Weights of a small transformer language model: 2 heads of 128, rotary positions.
Each number is 500 + 50 x the weight over its row's rms, rounded and kept within 0 to 999. Layers, rows and columns count from 0. Numbers have three digits each. The size before them is the row's rms in percent of the matrix's.

# layer 7 MLP up, 1024x256, rms 0.329, rows 430-536, columns 192-255
101:449511516474467528547617470462534526474488531497545503507479519494537507514445529510466586453428444469554482445522546512518479519479613455561503455446455548481604497400494514502498552549526513
096:458462501464463586546472420390432450503468530555451451524541570573588513577442495434484501462460605436431517483618526477559535482564500522488442509531447531431554478416561461491442483463588522
099:509514566462438504488495467513473396511548475533393545479464567558563539546464437471472517455532541451483486475526534528441470443514534660518437560555496451552484456491525580454583534473546493
097:639419511576501537568561539418417587417576538553462507482511505481518614530474451478527566554494584481464469467511483480548508482461489557471508522626470531503502459471464433444496403466473481
100:519607464473534430509565472480412463539522604516488492430538574493461507469415461512556544494555500474450476485450547442529530564553530418553412480447587561414472533490452450545573464492606399
099:458506513536511513474521505462476556548507462633562507453492503467490542463510483485520619508462501579517529463436553486543577447599536468593451454492369534464517413493558466542546502449445472
099:519500488466594586428502498466504532649524482533426527479553433477598524520491451432599480460476466502476523472451505614490557480499432517542500456492448572505530499503484463560608450516468567
100:424589499542539492448578540476426484441504471476585434437536408485543462491425549592512517462562474528447458510484448523587391534493507525467485441375515498477558465538587474477536521478504484
104:496496490480499490576577484480508588463524479512595500488519549485461527654569518480541498460489445509579525412525522515462425444496524501485554443574480397407522529632561548565532442536566476
103:381458464490569523459523487551584505548435447511508471504508452577482489504580498474573490469563494405559478471455482495460507391527551565531466507552533485415511431494488566614471543540414450
098:520556535468510429477432518438489511533503549428410488509444564555473524494472542539570454407446475500501456462469528549453540630525482477526441539496500540417503454570496499503472433521489466
093:581455515447450440450569559595500515686547560479523478498443502431572474531448522459607602550518497443552539478473456492484448514494500531476475509357457477467520495575382487500561582469454548
105:545569497535522480490521481535550469500523520553563558536460546476501534480458517578539572489574494471539515407505520500503479455454477513452387571557523497549459537495499491398437484524608530
095:475553529492488445456492517538504495442384460412451481449451525518536539605455582421525456600566533524530548507524580541488469467448514421484517552448486509503488540569497552411381504432521488
103:476470624443424521474525469465553406444406531540442494432532526437485467509541540465566581510571539520471527438597481482467417516495503521450520541544600472462569490512428500485481492534615475
100:426517521475521425482462504500390539513422414515461388503540539480498449543532554505475497508563475511464495526518475537582564532527513446521488491548487568493623533571520563531450558538521484
108:496514482567428438554590580491526578480539446450458490503538587587499546432519519525503546499439488480527519419495595551538532406562450565567457464566386480577511397449494515402520517467551481
099:496481588577503507529579580494494397600512447510508526469500519519519518403436493563441489491536455536538436496586411399435356523597514427453598441440625434471441537552509427472517502550531533
098:484590433543506525476434506513410527547473501520406480551528534549513557538541447481599450465581512442492560449439577495485489594629558550479585492504493498545480444515554503483499513506494457
099:469499501487473445540564463421643479539533543526483504505539543461388461500495465529452516523537565539418491497497453460482459504498520520437524482444467521593528524546465467559497573496511522
099:474560446433459525462542509487641596417542501581629568441552627525571442383531441529430447519521463430451568518520494543427407475463374472455515490463528535405455494521458481452566536520470549
094:523466458460517460460540556457481467496510474525557485472558557505535480631480533501535581488406477437474538561504478482464514424507543545535575394523441533521499474497511503527491375420532466
104:495523508549492422514452481561510494529537486504388516539543499486519489488489368516542525565491512466411473532450538506494521548468525530447519434479470547460569526460448584462457615487503425
100:523563535378566539501555563474450512545509448463612561519490476515421581454487404520462523454557447470527457546537650414504507563519505583475565470525439389443514481506485473496557441598483493
101:563568557496497479440576518555562486512493548484524508428440551492463495463486479480604594459415502525462579517476541490495507538397481495421532543546442554411330459572427470507539488480489494
102:457575558476541499422493534538416637553467524556410412514528516564416533414453506555502556445457415512475464567565389551461531537626527468535588399577501544587515549543420471428560482453444514
102:444524464475458453600457430555484431539532529442456428429450453551516440526498551405488501433528497481544521537445448459416510497483533499554430481514491464578465511522519521374526568568473451
098:498442444622527502550476506518533352580549463433401422490467505560519413516485407555536489591497534526423478550469422510486517400471457466460550515541476507495488510466546567445468464545460507
099:346495557514569520560515488435534489556481484488532504555490459468426481477506552444505499418519599442507493476582559479447493415432560482560513421447519575451551569535509462467485411434455558
102:481389479440537509514462502468544473594519377398563581487390408552543520522593546467538467508484466492510562479526418519480556493531614482432535488484409419536449515436485499504538460475514481
100:377534578501518458436490451375560573546483574461516549511524459536537498460513545588473532510576469491535522508480474593469527500573434422567493486585584499427463516461479519487501501591602469
101:480505545489454460550498517523571482444474497618522551554448551524549454495557454520527477517479488469432506506571556535512603585552580506496527464563572462513444503531512565437506588445508398
100:522513502571550495568529584405507449500482550499524392472506479427495460470536417447498504540544499471545443503436554550573423549502461520449483452449475452466501488497561496458541475415456623
101:381490538406513547572528550571511532514561475487516609486500570428475570446569482427528483494457478523451476489486556497540470457478426580487479393565596518504448414466523477500507526538511476
106:384471503449439539457535573490531537523501514435543507590527485439509573494415466506441426448530454547607495441480511556522583500534478536515451580497426432533452498554510495566623471520507417
104:475467499574411520386467549472491464432507531521540474465512604481455539525502442493516588582454415486524559405458472504464380512450506469528547501488463488499495440506495513499483470444516521
099:443511485503379545538545424639551517536522597535557544459542486506415530572582446474423484562471467513475557520478442420501526420427527451522484579518435523570471522527437469505552559452527497
096:516562428524449532559523499576448479489493553578507518553507423521470466520534481393525467471538422579576517413576457524501435412578444485462531440422533503538519463534555500497522465527533428
103:551543439550477589571529450570609477502539482480448555496461465537482535424476390528472512475407555466505515458545588575520451487476548480353449439509463476494472548457470562502506541504520489
096:459553471353467536472518504590440457449542527516458583484573557467481515349487421454516594545515549525531504563598449554569455397500431453387503517447519450419561584539498446462499436537436490
100:361482564433440486431521431510431428435546456499410493487469450555420526578522521447463487491551459464412479514524527412451483557586475492545439532448458420547429503561546478512436512434472558
101:563477550567512463569472483496555584515526472489475494463495508391464514463406525557458525549483578416520472551494505513475434474420601467496502491459427619552473518502565501526492501544555554
100:405555531516418476500503559544493474520582496492475511529547451512563463494415478511497504478422522494516495480505569534524569401530461532564480504545427486475431454526500532487418557482502490
094:571562394542483487529580521493609442466443460523508456489481591520536510459540598452550482414496502534479456491548490503532504485452470540519492468495556546542503503507493539546568567517479450
098:493440492487499484453505462462573524578553600455477641471492426496504532619484443527481563444437465512468572549512554478478402537420537484516467438529579541490511563576502460590522531537518522
097:476489466532569481550457515420548539483505470443599424430481509450482450451438446456463518512491531582592516411503388486469437557518609469500481334479494544563451457536550507422537488481513539
099:506526504470466603425466440492482445439482575455465546532423500474515536602391630456493529509489510472464492547562526423514506455509608474445464523565455458536563540594517608574528458515521543
102:470463461360470464546501551519509587512460540497525460451444429480651592459419516478553545494503575486528499452445545450521474476541537473408585541498508464479543489543409499495533524496488569
096:479381465484589458520489516480547499477469429493540483417539535531492501491556520466411501505519524485504502472466481521544419531538531517521427479584531449553575395527486528457512526414542432
102:486504467356503486522537477574517521419508584470473459566498523445465589482487417485541465448422557533431521466582455508467528502528488498573441415564524449440475605460440489504519491435479508
105:577448519543461400554534550447465510454496456445566424529541538532457584518465574516485558515464516510584535541489489516437585627533474522529469497502505503497583477570528541536466471483451557
098:494465562525508461535473502459503489516485468542442562441400513491564549469495469493650511496573533568489511490546403411531537491564496459467497420408612503479422516513538475525517584432518504
097:541581535489531578501465409511421500510591390524594505576479478471544540545497457473421608527526480514419526477501508487454486483531490490471439551517535488542517438433448557579599523582488524
100:393440465466425456465515498433463540480558563494453353507455441585520512430505493527523470472553538470482506575503511510471449510460493462511529496545506439496405467423549434643479492463590573
105:444496528544531434511518592515442440486495516545561491552499442542514440582527574555485545486474510524654554618502440483466529516539486459437500504562551525516466492476515467500489399487551551
101:545472480489525446534547443491524569527607500445550473555474568471417548580522610545519581513458432491581548491495493528525497474475628470469506456548499498442497551531488519491499441527472601
103:500578487520415464492450543547472526526487588475451402568453499476436463518515459531473500456516473524542455590485489504525527443473441470478444544502565422477420423408591430568553542523541445
097:574535499492536439523491434576475435588483618552478553522476495454358441504485545487485480405440529354487397533415564577564548547492536482486525528507569469536474515445382516463516428424532542
104:452523536565480592548472476550512479404519530494547504588545497483473422526581532522550490406472446543486547439484522577522518602527464528458475506506465451509426537396472461533574527469498448
102:549459424562474528471481510531492383619391457509472492530504473366574522480478584493475532467515464477491497528518469540511527480421574568460571489549407466399521459460628423463493463439478524
101:629585485475509393508489422470501529484476565456579421628495418525466468507513608504502443591579469477520463471525493477537567500633441579481363481574547448564499480554550550482498513465468553
099:384426409640594521467470433479541474470530455518521524538462538445461587513556478572413526546482506487504474551596479522564542572487410541450552496513529493513526482427562531499494529440620572
105:456460521429506486455564391482493505490429419548477551472529471424472628518500505545607481492461525440489472498507516491481476429514515549526550398497542500490513505544470492506598543490661504
096:449544512463519543415479431448482566432530487534480572529500481403504445474503446459593517411567433409512529590564529483511521541469543559486406480540473450424433510512497506511504484599469498
098:585440482484515522432469435480545496463544484517483383554531493573475496456365644432569505409494420529493620487543532496493520449465525515494558481479403590516518486423550526522461478424521556
098:497530475519421445511487531424470440507523553475477529442475441496527480489606513543456508511501512445576550563488548445497527451467486471569552478483564516449505452403592490511507423525511500
096:460510503481542541547425480433474504564505463467498489361571494569500521614454413425522509556470532520489536530532500584403574506496428414566539501515498421495496462565522609527525534558444380
105:429531570373537501518619482441502394521412523414511532558489502481554465530532500512494641526456457491567497469516576470473419485483451489525534489553476525421537523470437550438393511619481507
096:458504481547499590470573408489492519514462525458530437450472437520498502407528446462513542456507459475472487470485483510553510422495514492460514517474518482531496484486538565381429444456501573
098:429605462475430489503407576541472568507490434436589497433456455549544546581477492525529486504551472479508525507462483570550533575354540506412486497577463432491544460479452429496514426515526496
103:503595564541477516432561549398486486516443477524444435458425549511580384570553436593430458514421466530452549556515440510501437518494439470505539466443458472577502488498531499490517469473497503
100:526510444461428476444425554551453457419481654548432585456459441397513576461489450476549511532504469487486534500481537548443382552518518466562501500520557557533427480565425549540538506597476473
104:494504460508480449511502477495546526628533509598587528514471494527471489512543422506556461514556479541481424558462440572553447580493536485518458585512610404481550481393547569493537463433502526
094:466444502504474504514486492563522481486431506529506476459497377446525494478467475579455475545492555540633467484519466492511443547535471470524507473486522570470453437531494540482542388585407558
106:395479451476458482540614554499473527496446490470480466629487426484477435360479481494490516582516436552502471481480529417558547543544539490575480485517560459481487441519506441531449423505506515
098:504494448536508538380502395455505548605502451606593506465406571488503424529423495534538559497549441464428444494479448450449487453514531411602495542493474542492610577463518414504535541440471515
097:515474559380569492433515454474536490517479647508470547507444583456474518483479550523538494455524543597479580561493547482542554461389487522415520493484574481443526457578524427524513491590531389
099:504437541558515574460582456577500535460428546498480518474553432606523604490476496542477552451488508494531485434476592494468483513591383470468515389526525507455473558553447446501614513560435531
093:515575563529541504540437537516522525477496406545540424411569562467539501487476497485487489469514482526390525470525568424462525451492386504576526448422466522431524526501492552505429496537502609
097:499405664537503531458536432515555528534452471581501538542582665532477407463506464453528436474541481388470421536473563594472571472525517463541488559429489488637524552546564483451509478486524476
100:466413512516494498472534506454491538540390533534481519448504617398501555471530475504525532440503371475401443602533536462457541479576530449521510555509521452561444587491464453535428565451481518
099:532583489506583440528533607536474478448509392450466472522551505494391555568566407513451513490463422442462523421489520501436432523422459432482471502515428544562535427407503478476524505582403459
109:496440516454425433610546515539533488441493439411491565366552521529483498497528494541477509433479577502512481482431420565509478501580447478576459471540504483480497580395539593502445522447524511
095:580524449442506479410478499496445559511522526463487589569494502476433498559481492442510560503401505511558439396515442482508461543443551508526596539532531509481516481591504516476615521512441528
105:512508538505476524534457463499476468557456528511455516485483505471503565588417619446516521474563519481477467480486503470458515590604512434515490492469455483526514513459515546487436513455478516
100:443488521564494469455531475487510482482347536536444480473459564531571492576398460462440522479531377570535531499564544447435434588527475522489567471444422545499578550563410536482563557515483491
101:486552507514479576486467500459429548442473533548552434521485459415433412609562529514653533414520485479474532581536493570479490517473510486421458455524402440453500440559522411539560451472498540
098:513465449456471507446493427578529443632447520539570620507535438442495550467441483575529533465488386525542440579508470506445539512497501496460562542616499494428469466455558529441500498518530552
094:515412571556420436504446553522536390570537521448449447550421473515529445448499430550468449572454517545562557574537509496548501456475599502484529477522481524526511518440456472474577448568491495
102:463555480471473440618504520493542470450515507506477498493504518510530530524459418528479454484536496443443500499421460544469523447467492587474490414514462516425441533501487448449568475421555455
104:448456573499494545483489535511512428431579463468498493529560387515478448470474571484496488452599478459587523554505492632441493524470480499506480431424490471498502441531555575517480509499451532
106:594417489509570436613540465504591556388515489475570551475596428532478509464559545482503482492482500508608577497515515443533514507519465512506499530528511468538471615573574470463551442515518509
101:483470509484414543503427508547454489451569520476484518552567444507537590454434556506430624475516528453501466487467541559495453514458437405492511436411643450597545626485392529476535458471486566
102:550566510420470455507514450500485497427522573363583505482539631489447530467543489495492518507504611533452418485490536431483504458536531471495474416555493465527538468563589532539534470538515468
098:531563508513336471635495472555630540451458512454534544508460475516482473470466453538553565482442603611416499431515533412585553461583548418501487435506525545451471428522542497474524496525446532
100:412575493521477461461504538392604601471563465435517430491508524456566515443479523425501521506554528591452490495533511493490431532519443452550536469542464369447505399443444545461482482481504529
098:572556600545513534580534619472485435546517466468533479385447502538497475438519462375563502498528466501540490527573499521531410485522530446450507442555414509492522435522523469531500508503621440
103:466507497564447521384491511438546470509501501573495461539471569531484511425494498495470528456440379492487520509490504474460433435499416437520505463369355524528540533455466542498534445462519464
099:439560481527531521430473620488499506499569539475527546499592555533433470497531465449477533534541515466587554539499553448467528567503532548526543560455473469568558508505561560556470502506531539
106:462499471522465464561494537471469522557536489486428430531505508531380470501515406523511447509487512591567491480504428521567478498487487459516461453428430562486468403510480487488529504473515449
102:506421519501545485494474488449572524481554458510531509577515485549531588513573468482496604559538446484495525454403561567497554526494401589466527580455585415519591392522511545500487468540426523
101:445496492504397433423423499568491455537623473481476526438502542557489534376514484551504551435514631454462516431543527500536541583530491535482525535507446431588506515452581365487461494418531550
096:487511488475434492543461537543520479420544433508547459499521582473587567441643602445390535449511533443486544489601476452418474503522531575501478532526492601493492548589510487464478447513468517
103:457439511435464458499480552591461491596504481475413492566508539490462496473449481532487470532501505496548510479472478434555559479507554456499534475519422491504466479402482483491429506502551557
094:559575436442499540460438526529468515544518550452522532563513429517472541566517472518492476449476546499466452504501471522579462432488530499528535513444435509481452498479462551461459463492522443
103:589528576470462469478475437574449380410469548540504615484465499525497507477510513509502435535492532521524457347406546518469576518463469469563475503514495440505437466510511476517518445482535501
102:536546559513471551515492561517466545529548444440543495458472518487527529488359488482509523490477508491492502577580432595546471476531504441553624507535511399506442502555434430524398577508586510
# layer 7 MLP down (transposed), 1024x256, rms 0.159, rows 430-536, columns 192-255
099:511554545515365469583415508477469534550515537496502567465531443504546483408494497447572530459511481448471454499474462399604426397524649513480486508457549448506543473510405511410441386472443497
099:596512494547540473457521545483510453500548560403484596529567473532584559461446477503528477507489534475450430519486557537527568434551541485519482507563479484534474622437514460472436467459512482
101:442498481455481475497509542611532371516550479565606454491508451579579446554598468440441538482525481471530366571450512459500495540513547522524468392500479469544478493490489557524462528557545548
096:580414583566544529530518519523514546407568588569358488430507551522497506544538499529464431481508605528506477464429460505531423491496491560445534461515493500633515434470504453471533530549450447
103:553457489556591608544575517586521426429470569490433575508517480494443453458535577542371523413494478466483471522455399522439461494476535459466553459549554473470466483406540520474500553497463487
101:588520455574413452575476518600535385488499536423506510529436572505493508527483442523494537549514419497480441462576442455559490439524520341452424445477467486437539559453570528518513575491446508
103:470495485521598463481502419481488454560510629609327521489454436495491541497438515508573489533429527511568511575525496545510587475533515498516491514421458491477560453501458466532470508424475509
097:462535519500545440462521448425485365526558455567565426486613427575489531491558508503492481451561474519511474506419576527496486551361472557449558500578408495554438486455579523480622556511570482
103:558471358517555489455487461496490494515452477559483504436502586453465488435521570466505604560488581598474566506517528474438473569403386437432513492524573495453444564501626454554496523450470533
101:492451528453571476456508462543541492489435550540431491526518464560517546497461448498490475434531485507517388516532541525431456521572514530460574418465455514483484460428439530457480683454519493
103:463554451510438498537420447460491528542474509450536494554570526564435558515597552521525430457448525544540533536496555502445446481463453545544553440502462529618462502489535500487460500520514513
091:512401616589484478502537530400481546630509526434493530496530558541524466494495538550446453545561498465556526529500453440527468540569417531476507477482484503518526541529461473546449532499457459
098:447501479498521505556472481476467566577470466511473576485532520404521442495570533425440393514478467600556558647476539513456589512543398592534490512535465557564569509473496403479449457475540431
101:560534491566494476601464418550536498503491526514458513453562461497460519512363543574569463539427526481588474555442518550535570479565639374474458498568467516509547455541547450557567479519497485
099:499494450458518516468537454475510577482516405492561491459394444492461479400465480596546498526521525538609477458494545483468489454536453537483440546480522530559548457518478465503503525620400477
104:581489416385384452483475422467508528495554463564533441483492432533346453519628487432474466444475483420475539557583462468565407470506459514453530432456529522439441556503522587517551479588437468
104:470463522511495502560449582486513466487570495385482552549473519504454525479522425502444542442483456435558527460494473403528444487499501534444488567477461539543510657535519508574515510502424560
099:541489588386552432497513429498612477577460505498518496516397465486497496547554496438479499448527471522478504523514511575502431543468521562560461421482478455489554480490444637531502497477540486
103:489479480460456525557558529500480558530478477512515408497492501471529561430491534469548431517611501517455543494491578564540474561477566630421549480482441586415416419519451538521593498531446567
102:560459509635514503543507481481546517611499476551494499479548572606533487498479540452496484533582544500524415506517496522530497545544491530543423484495468514467518526468492419438542458561589512
101:456461504494633546488536547544485509479494478515437441494490483544590551518564459457479575444470465544458537514623532561550606497498475472517476475497407483496508430626438516450463564570444442
094:483415492550546485574469443500523512552503389424491588489522477544439546471559486531447509556504540434465492487470550554470461487448528468512540452498454450449579414565563525478453485494550399
098:457485514440523497412536503555549492455505470503555455573553496480463536536472604434544499487437553634365471449488506514481557508575382456462540434582566462494518548516488502488578517470484480
100:548458602501488535501555513526423511474457493585583548472512433586509491508467435497560417537438444480533552466529490455474542522468460482493468454513513433538457558471516454534500439456492471
100:555512480479563564516609483407455500588504544549527516417597395568595604480537441511399490547486393487499510504462558466458498430544582540545436485484495391574511552539507544531510550514500531
105:515567479548504516549627538525389578479592471476551558461566484486569509476479502515510453436452540492432478548491518522443546518532518471497431550560450444511509583395487454515466410460480472
105:548549410559478535521543459480461501569488485512476424504463415466476653413472512500602429444482431505440522549542455524459399484425418413458479490516462476461459509599467454476501485531558491
099:516571583489457509583524471510413409563487427464530570394467476498553606526400536420459498534484477489499519424449466493514470491558507568610506397560461547533532465384537473487431517409495516
099:586502499516492467417477598501483525511505359488571565626493471543507494522479589540515517517531466495562443487518488542553562471437559540491534492538569522427475481516542583484446513630541465
100:446532521572507526567404495476500448481441539588568446481536523425527465543587582450539529552470510467507472471501505567515540434453477514510497556477487472424560491555430535531465549413424525
096:499427497578521395513450426588486516478489517434617506534502498468497432633529498652547556482508542493483557539482489599576455409517525500496511566509454414532499522543466585511456430536419464
093:455506480562499393449440423470525529481520522442578469522420525511444389466524455488538502541539453460548461464457556477451501550565570514440562542512537541569433455572515437548501546505517515
103:434483489414544523458539555437586605522475491552408416516397468568532478471476432480491420505584518492481522412526444492508422355514391529473500518556522568460432471495468586475529426493459464
102:514610573386458580485544528571473536457484500509496480515565479536560505519529559377547583477470448537502542419520483443535427475523480468463490440513539480539592558470520452474480532502503472
100:494543503506491566570519554503525471526469447487530510499527513408532488526529500451402410559412497484487614432618490517433505554565451470503504443497554483459516653638502602262535581477565491
099:508480504539532513515512459552535440531504519539493375550459583435478549469512481478455581512396483499585470475497530476522468465531500443489519542499425489573499528442408525423467459550461609
099:555515580435513520477570512466459487520522464524541460546490457478462493572466554527375448517533477510459515510518539609414482525469521487545526505581531527548585434450488439577454609534475435
098:476468522524543420479599399460570481487451443531555506550558412463469542530469487509412505453526445587464468500491506514526495555595535466467493507547489502538597552464467440509449523581529545
100:568519562449480487511455389462539511553445510527513440524490521444527539486509511476528605549536396516504492505490548496527515541618535516484431467476382477428473477475513566430531570462432454
096:540449565468438400432415443459441536517455573504434443460492534443476461550522490513409463523456498452478493474502545490614585517573469419554496430549531460491429510473541527478504501439490573
099:498498570402575496469406444549531516399476479398425536493518519559504532483584491455473514461430448394505608498517437419414536464515475432514440482465471467528432501496586519556485422508532499
095:507443499517482593518510459470490524532494519454445488533521526436478443553401443372410530458516513490438480464467435476542535534514548471607494549481465492509533412516471512491563477456603462
101:456581415401427465474439568498452562412490451497552530517545445471537554434534549495439473504480487462495467512466623604526534486416442523618508509550440470513544377440407454487490472454419558
101:517488499389451533500501510585496518573508455456505413505476465560553596508534523466521415490557468620516475500444572504513530502481559473521463503471483509433462617517407477517494547594549513
098:449432455462491491457539556436526436496427476422431540490549450519536541437481436528494561531491502385482497471527534514475558518605483527545449529471472509483569462535485494573445529550439575
095:505473543496572524479498572515507491488529496483530516557460439485556503414562565506562497490549463556479497497456499536425488457602447546523594406544473460548645522496404473529473489467474524
103:460579444487447559521556444609409473557542442450419511474470483439520503515539517488485547473417476513561570504532540466469606432525392566533494557446486541482505516525497457539460633491495456
101:527530514528486415480541460560525503498588491493572399517434418527508538453465409470548483378483485375567426465503434464523518591464557501411519489503477566500490431422427484561507403446523477
098:451421544508534541462598498502488503521525544507468496441532600499489581483504533521516531591440537466505552499505481545579571536567449500441520512468552520469558482463500469490497612420530556
106:415520424491475500564457347457476432510505572449604597477472484454425495533515480613592470522553550538568534551499531456494452376504538487501518446435501507487499468483570551504439605480480364
103:554579518459493597580512351558587553490457509505485505401529387531551551513453592511539468557450514499529519461515514486441470397480560553464455502464457464397440491502461519475445531488556571
096:572500466469509466436451590492461493556608489474525554458465575533547426534589518493511559507450522500568540492494515471550504369489428477550453519448426515452552476482504503559465437553519421
101:492520512530521572493493522533534556585549418497506566535491480537520469589593551546495550470579566504426412539504490441509490456505523508534546487569447526544512481470382488477448428577462337
100:476487476514542561465519466434516602535537490506476518522495430617493533545457495468494432455447560451438424483576400575585610481512576536534493505600536498502463440544350481523559481519507446
106:361496593580467533532540566495460403519507584449616499426557419460471461501539507468566561491549466498518518424510536507509438505501453477530489502442460526471570577574479622591481452491493577
101:471503499511506528492448532492418580503519603522444447502531544592472448479442466434503553481420552622495476495408558493465462430552499580486484444451521541562452575421469501456512475525453524
103:575522548447423446453523471514550487496481521442590423538499532503397457480412485444430462511542546427569490472394507520553553451489406465565574447519533498525441537506534535479496482502465480
099:508510557413556423461482456432460516581440508419456509508544480511457445438477582548526495527459506440516475420507493497602484563394501458484505595551567536489564429522487451562515514452521492
099:546601506539590533489530468582586544470449506515517515543558503469506508566516539463519524506533566454457561485518363526498545486483584536456545537495560517507500502575608569423557537475506447
100:473475561457583550510491459471522646471428461549521619497428529471492565572460541487610583466430472561507536446460572485546408541425494491521492512496481470448568469471615603509555523419528481
101:440478518587530459496524498539494524434539483515624503474517432554441462457479542504518452529493545588453533494472464490516526581474431521443501493511511493492486552444539531502434421486510536
099:503391507429506519426456425491432416474440447519428437497526536495475445497516466460469511432505563444458550523506545547484566491494467506392524414531495414490594498504387527465499440510412525
104:465517505512518522471575443471599503540507529515507509431522502544547507441455477533480499563539579511469578458474444608469511391515496461460524528468460535546462486472520597416526604428548483
097:601534525514444496534519497518532501515570567508438557533536497579572400594522511462473473440471444538484546533498518517519513463492496506475491587542509444415487517553474603466506516542478492
100:537486460471537433472479406575396506509588417497517478537464539511442457576541555487529527424475538537488560536381503527520453495489574477492474517468585525462509432477517499516604469615435498
103:420523390415505464581438499536507591535508519497441539487530386544538506451544451556425413432526525515556550522635549524509594445510518473560513599589469504435527557452531489474467435509471435
102:486516514431523577447533546579497458509487459454481504420567488554596483486439456460489421465465603558558423441520547550527516457530472525520495470461477413510508551479481515487428453487470507
099:471482493504423512504546571470521621508557471525477463531569548516534466472375546463521497514370549483545443500470474510517559520529572512500478604528377512588436387457537497517603467491619475
094:517621462602476445485413579504566502490461501566493472522472436469498502493499574481525578523482431420498446497486435392588455502520493458567403522480485523515556523468452449478549419490460453
102:522447451522451432573490476491529555549458497500531539420418475488536535592461445487560510538597424548557436463517502440477514539600436440586508519471491577413435447490511499540493498384542545
102:548498442497572511506550512462492411513467515522430446511536553430555450508429443597450490524514586421522554511537434466434502561539437485470507548419482493639564488518548445420563563503487499
101:532432443418560470493414496459476503457504529518491450419415497498469438571463415399546580481494473443491479462485578525489522505548541470549494558480440488502454433466482569528561528430518539
098:474420528359575505509514569516469533559453458517556584570482403470397496400531476532436457528504517525551495447470519560456458546516436475490553494492506491494558523501567609520542600494485456
097:538508500512577539401516433629576538461516442606554556492537492636568473554469471529593489512481447536515484517599427463581521462473510434406474373525492493532477454470515575436492449461569461
104:477453426417512426586539463469476539492513489502438610540548486523451524477485559563383369464518452539553567501523564456508520447525492432462412453536537484521596554505421539636489484534587479
101:478549476598503499456481507535517428467561523556433517564511404519509547581363568510562543492464431561417563532507469396505467454584523457490444507471489577449537493455439451485585524514511467
101:529532514469493516513582570455542539402580523531475492484519401550524459545424608525515515453597512447470497546479560486536558508547481506423459522500614472475486522533545492463532501481506464
100:525489607522543472535496488474520506571468589441553458492471442538490498355484571600492542546492482536430500453457488491447491569464600534530544468513514554489485479566476496461543530557501531
097:454556443505566494564466517498479531451526575436447550576576400592529503480560439622513477536481529538418536571472437496574448514515541565393515443561537566470551474464466476536537475443416452
101:589496513552492490621539465489546531447625475526590461494512470469460521420479552511513410407522478433467564496497431501645448459581519505399466492574527575416394438553530559470504491412511471
101:547527453490558500553374468412494571539524482500489486515476498533507528545504525496409487518434548505548526403490610502479468444550509449564430475520588464465509473519499527485427501447517456
095:486353507535461530452450554456507556513529516529449599417544467422525492548535568568583482555493485471500488509417502442453501470455492544447421414613528521535492441530490553537553524553503466
103:386554516455577576485407431475488492374521493466528438412493454451443544497520463475482543442502429434458489502495541543629558450533465450517425421507499430537499560544489427479471481530470490
099:425517544455520417508517523605550467497466496431558460445556520441551491520408527498608522475399549438472441486508569510546481434414533486386508494493472553441496493517457499475492492570499533
105:529494499500415565627522533482531522503580528461498447484550445416480546488518574517529578476424534494511531457553463444430450470397493431477422508487536550464446494463466510478508496525607425
099:469539578491568416464441506460483452522519508446517539472599443532503502498451512509462438559399466617527566477521415496512468471437506465551543504557660473489524516533503555571490547428511494
099:477473465623526491494418512508483498539492524475541397568612615494458512499542415564500517426526426401484462487507466531534605520410513470520467470507440474482558550493498517521591535511495379
098:511466463549402462460530433444501528538477491532543422478583492470383586447459508440463417520518500421497544468523495528487445580587514486450495454563504505419486533500462427487454534401502430
091:486503492375512503454497465522539491545570527464522478428511508445498472405424568554458547514481455544499569490494398499517515540473539483491500475554399478546522519437510540473534485596539591
104:497512527558478430590458497498495367493437555536510522552494475489495523494471505538361557474562506501498475386407475523542336518514562522502418534493457507575438494408544436479445477567611599
102:488447638547472567544466472485471467413498512471423499540523504456458505547551473437466496493525527481492414535572448512543447555484445497490438504439458501508556526497533495434543600542517420
107:503497453567590481625506530485519508460513531549593518493430523469488568450495451561498480447510380462482532482459550497536538480466482450492451487421499536535507464556436433424612494470514425
102:523504488501527433447492528524514552502445486476596445545677398530440493516417491444542521505466537574493505525492507541481502537503434493390452456483583442599453466368489378586465512546543452
100:595526481521482591575480506502498490424532466461487385598526545521459558473488442452610536494503489379540504569529540541403641443497519507541557441451522423491504447462567420551579419490512546
098:460510465435508494498478531474522536502544479604472477616512465545508564512474477510481479581577490495448508508530538530433546552402502513431480497490552566369479490474482526473487601521489517
101:487471453451438478539599577541561498451484545486505417407517496462496564584488549482480508561513455534510459597616614474494532408520531437566550522540471526548464549482484479490501468573458506
099:607522462472528622459430527550478396534532399439431425520500471511501602548444527563488467559550510546575493470565484464467498535469523456477573466500449540507478542389514459471550455473507523
104:546556524512494469532567434531531546504429491474509436451524469468546439435535492528419437494526444517455470580539503445518565544470485534540562518516557505397540602538553426462467473469540410
103:478401547492570518439521531547544541475410517491509547507413492516506567531459579561444458568524508428407501439526409550576405518514489618510526534484566511530479529472496531479464526413489547
099:486518529417457438578509544562386441492474415501605513519467570439511512446525557460556509646559474547457456489469483497531378481519463450524537470444486595427475493505501483521425566547572434
102:485440536581567552402531526429435470677480481460609501406525542419448493595445439567464457587454363520515502390454511544548633482477516486483543466526539522470524530529491449436533455472496555
098:542542518451406475435447557450466510507438461588494516472466520508565475545418533421550528496556502457444574367351618525506388499502430499386580483559533489534438452521506544528425512491510506
097:595471506470383554556452522628543516528492559534386521514417680529498448498527559506503481586433511525493486444500517528420476557513464557512573425509445486381552518458439520527414477511507512
100:524532420548478507488507492528454527518546523421529526505630496581610475468505462544546458520511541478513495553525524480467516513458541559511434549525493480476535524495450521503481509567584436
100:517536527529470564439540537406497494547602464531448527562397471508460586471501478469600501470462574513521466537539506381513507425450528532453468492520486545526547554479508485543494477481452538
096:497479479505480417487545557447526517484543510452523434528451578519511411538312409556570505578453535475463494454478522539475499428553452498519503447522491518518396524489432504546589588418446489
102:545412550496473479600459508479550461545519509599408539502527468460505496545521457496608539435527444583428544476450476565501458502523428531593534461506496496535460508487555498534456435548479566